config.yaml
d_model: 576
rope_base: 10000.0
lr: 0.000915
warmup_steps: 450
Each number is 128 + 24 x the weight over its row's rms, rounded and kept within 0 to 255. Layers, rows and columns count from 0. Numbers have three digits each. The size before them is the row's rms in percent of the matrix's.

# layer 9 MLP up, 2880x576, rms 0.0526, rows 1384-1402, columns 288-431
099:058115156110109119145137121131059109111112105125154093107178123122089105088135129113135136166121119145076154083113190141141084098154131178142130110136124128125128157159109150123120152112116139140146125146109111134126127117160101105148101142143130189126122164123157120152135150134158111155096138124121155095111127134135132117098126133133158141144099119148132085117152135112130187152126149156136127108143106085092124127113146139125105
094:090127137104106121137115145103115134151167123107125112107117116128134123112125095124153163117131132106139150068142167112119127158115127110151083132096142176148087117124090122058137115121123101161139113161102102081138111123165156130130149084110140149107124145130118106107137097153126096135157164081142151115134148182142151090156137099139073126081127172073183158122128130115085129113124122134093172106121146145114098125137128156137128
103:140156122094138088168095137103090067112131098155155166125136152174153112150136152167135148168120120084162092149129123101077142091130125118133126114114128139118134121148107161157116104110129156150129123124124131118151099137102143104153084140105097145125116118142153104167144131124126108099112174112084108114123130097178132145161130123101147160141144135155169140129101075134143158150134138129109111102133111103149114105110112122153154
102:097102084133102120157099119134113131140158145121165114109127152132149158146131155115122152153131110147131106164158106138133141106117107100183114154078108080107153132140136096150124101111128111124122127095134167111130079141103089128151132063130116132155163117131153155131175138118134119151156106127115154121099137133152099135125127167127153132125135142110136147125089113119137097138132159156146171129114114134182144109135114196141118
102:139124131145093163124083146135153128157148096130143147077124141189144184091129137164106089149162105121177118113112111109126085144130124101149087132132112136071123121114142158135131130108114099117139122103136178160120129141134105102134103117103133111143122127110125189086235129145091125129106136146152115114133159151147140187088138141116095100136120122072080133135120126102117127138108113155115150126116109076138104142142148127129172
104:105108154128117129132104128118133138132157114158149133114144120123107141157114161160103157154105107110177154164145183113135083154178131097113098169154163094148144104142131150132115121153103074127123116116141175128121121105103079072164124119093121125102087095167141066145143130153130167131103136131127086134098158148106114151152132152140152115095142147147111126126106134116149094109142129148185151124164121133157114132151182181115160
101:132167162134122092145088124179155128123169110084130136084115094146105141131080105117096146134137127120116137131141136157115103118157131129148148061105135147099120086110130142117124128137097128191172096120142139144156134101174111118094121130148122103112067160122135121089108134097107140128094155145160133106136176169125100162140098129135125125098162080140195180152180091093122139179147104131169142139145132148083178116120154124130135
094:107055102075145173127131116106078122151086132136138114106149139118168106156129134117131116133117125119154162133119131125100114117124114137108139095149121150120095136116092125109169135114114104157157096139130155057173121165129142115136139075108112119152139110071135111104125135152130123131102156139104104105165154156147103137142141146141137147159135122094083144080116143131169138114158117132105106158128117133101141107111120113132115
093:118130111100159129106142151166102117134137118147117106106100132149173118126087156141165113129147139146132138122152144145126103106116117098133130120130115079115125154091164105117137103113118138161103123134136107155097176130161116121147136163119137124154150120096117096133125121144137137150133182138117147172123142166088100132119124144111175101086140123115121121146157138173108136087120122095130178160167167088096097066102159152118178
097:138090124155135103130114104150156160198147172145139106132122126119127120125092125095132170155140138112086101133109122148115130107133124129113111130116120129158138119156130127121122129132127157120137095171085098145133138130158103114171110168126149112139144153111130123139143144142115191149111124154131110134124104132098174119118129137148112210172122146144119117108120080134125116130098146151136148104132110140119117118152144194103130
096:116141082138168149128108109172159158113158121124160126122143152126181123163136134134118129122132142113126128202155086094116128122119187104129122139144137119121123116106114113105127083107131135132137076149156171107144126142100090090145132115120142124136156130149134131165162164149124107140124101095125146134155092157140141120140129076125145147146099093092154111082126110152123134099166156137111139143108152088130106113149149137114145
104:081104132158102149143117091139140057155156116080105117132138135156146141134145116078179136151115110134168145142142162083113160104141132082143116127127116109113139150124138155121128102066120146155127143139144165119130122133138121162149123123089197167155119149147077104098153185137104116096151111124103143104145119138109135130122112164155171163121127146124154138156146145094169167113134074096141156140118131161088138162111164106145131
099:141149151143120134108141131156095100127156102114134139109150117117113130084143117148107126161089145158090094108108138128141142137153142158157134117122106100079117115142129177098125091119099144129189084125140108144127165121152101135128106095139183148128105118169139136129113128135135094108100135095079139079100162116105113116156115129090135178115115143116127144093166096145116128098119141133114151156121178115132111136163149136166122
102:140137111114130131116121142092130131123139161131136146137141154157166119149125094142142135121083123156175126157105081144147092108148119099123112123162111140179136088146059121131154129120154113175104111091107184122117119109129128070131117170151144166168127091143106117113148161152144169151122109128106124134163114118140101103105128120095155104097115140109082122150127172153140179080134136116114131153170148126123117110147122140134144
092:085100125147130119163106129107112141144125150140123125102104162114099119143134105137119084125159156096095166129131131072122139146126147127107107119091095106149132141113137123087099121106154159121135165116102132141111121133166168105115114136113108134125122159117191129169103184116117124127140125132075167137116126130128133113113106142164116098096129130115139145110139130156084146141138127091156106122122140134155099162150106162103136
099:130098138136109136126098100116102117144135144084084122110154124155160127122119124154131122129132144157186161134115210107123092094113111119146121125139123161128122131103123145129129113105158107162138144098115158119144108111127104147102127156132148133174117146161129153120147121161104144120148085134082114120141137152127126098093167142123138122135125075135101089136184147155124129136128125098178132102107122070145131114111143126093139
100:096120159127131149100051138093185146171138122100120102145131110153114148140138106112136144058138135106159101150094139118129106112155142136112105146177127152165150099091110175156107137129115131113111114163089124154120172131130133136164103144099107125135145180156098164156171108118109103129100131118120097132152116111149156112160124111162135124137136088112117135125089127102142130143113098082137107120194117111145108125132094172159137
127:131115163114054158096143109119130137153178148088154122117122107132172124119126115094141150116125087148164149105115142117121130144141124136201126120145146083155136121067140155092099165104118164152150161122128119150083151108118115124117113128090144107134096122102132153109176113111096128126122109121130093127171122118158104092082094136104144130120154133139128140135102119072087128141113098103174130143113136144150112125153140164145123
105:105138110136182094125136160151151103100147159109168113114124111165131124128114099145111094085115072123110148118105116126137123094127115147104112133147129146136113143108147139134118133136144113129095106102104089135163075116149080130119107108135133145119144117090151102153127140121109119110095147106167142188106110114119117154157159143130131096113122093127151161140138143115155117072154074157180102110154142162130157142124097133180170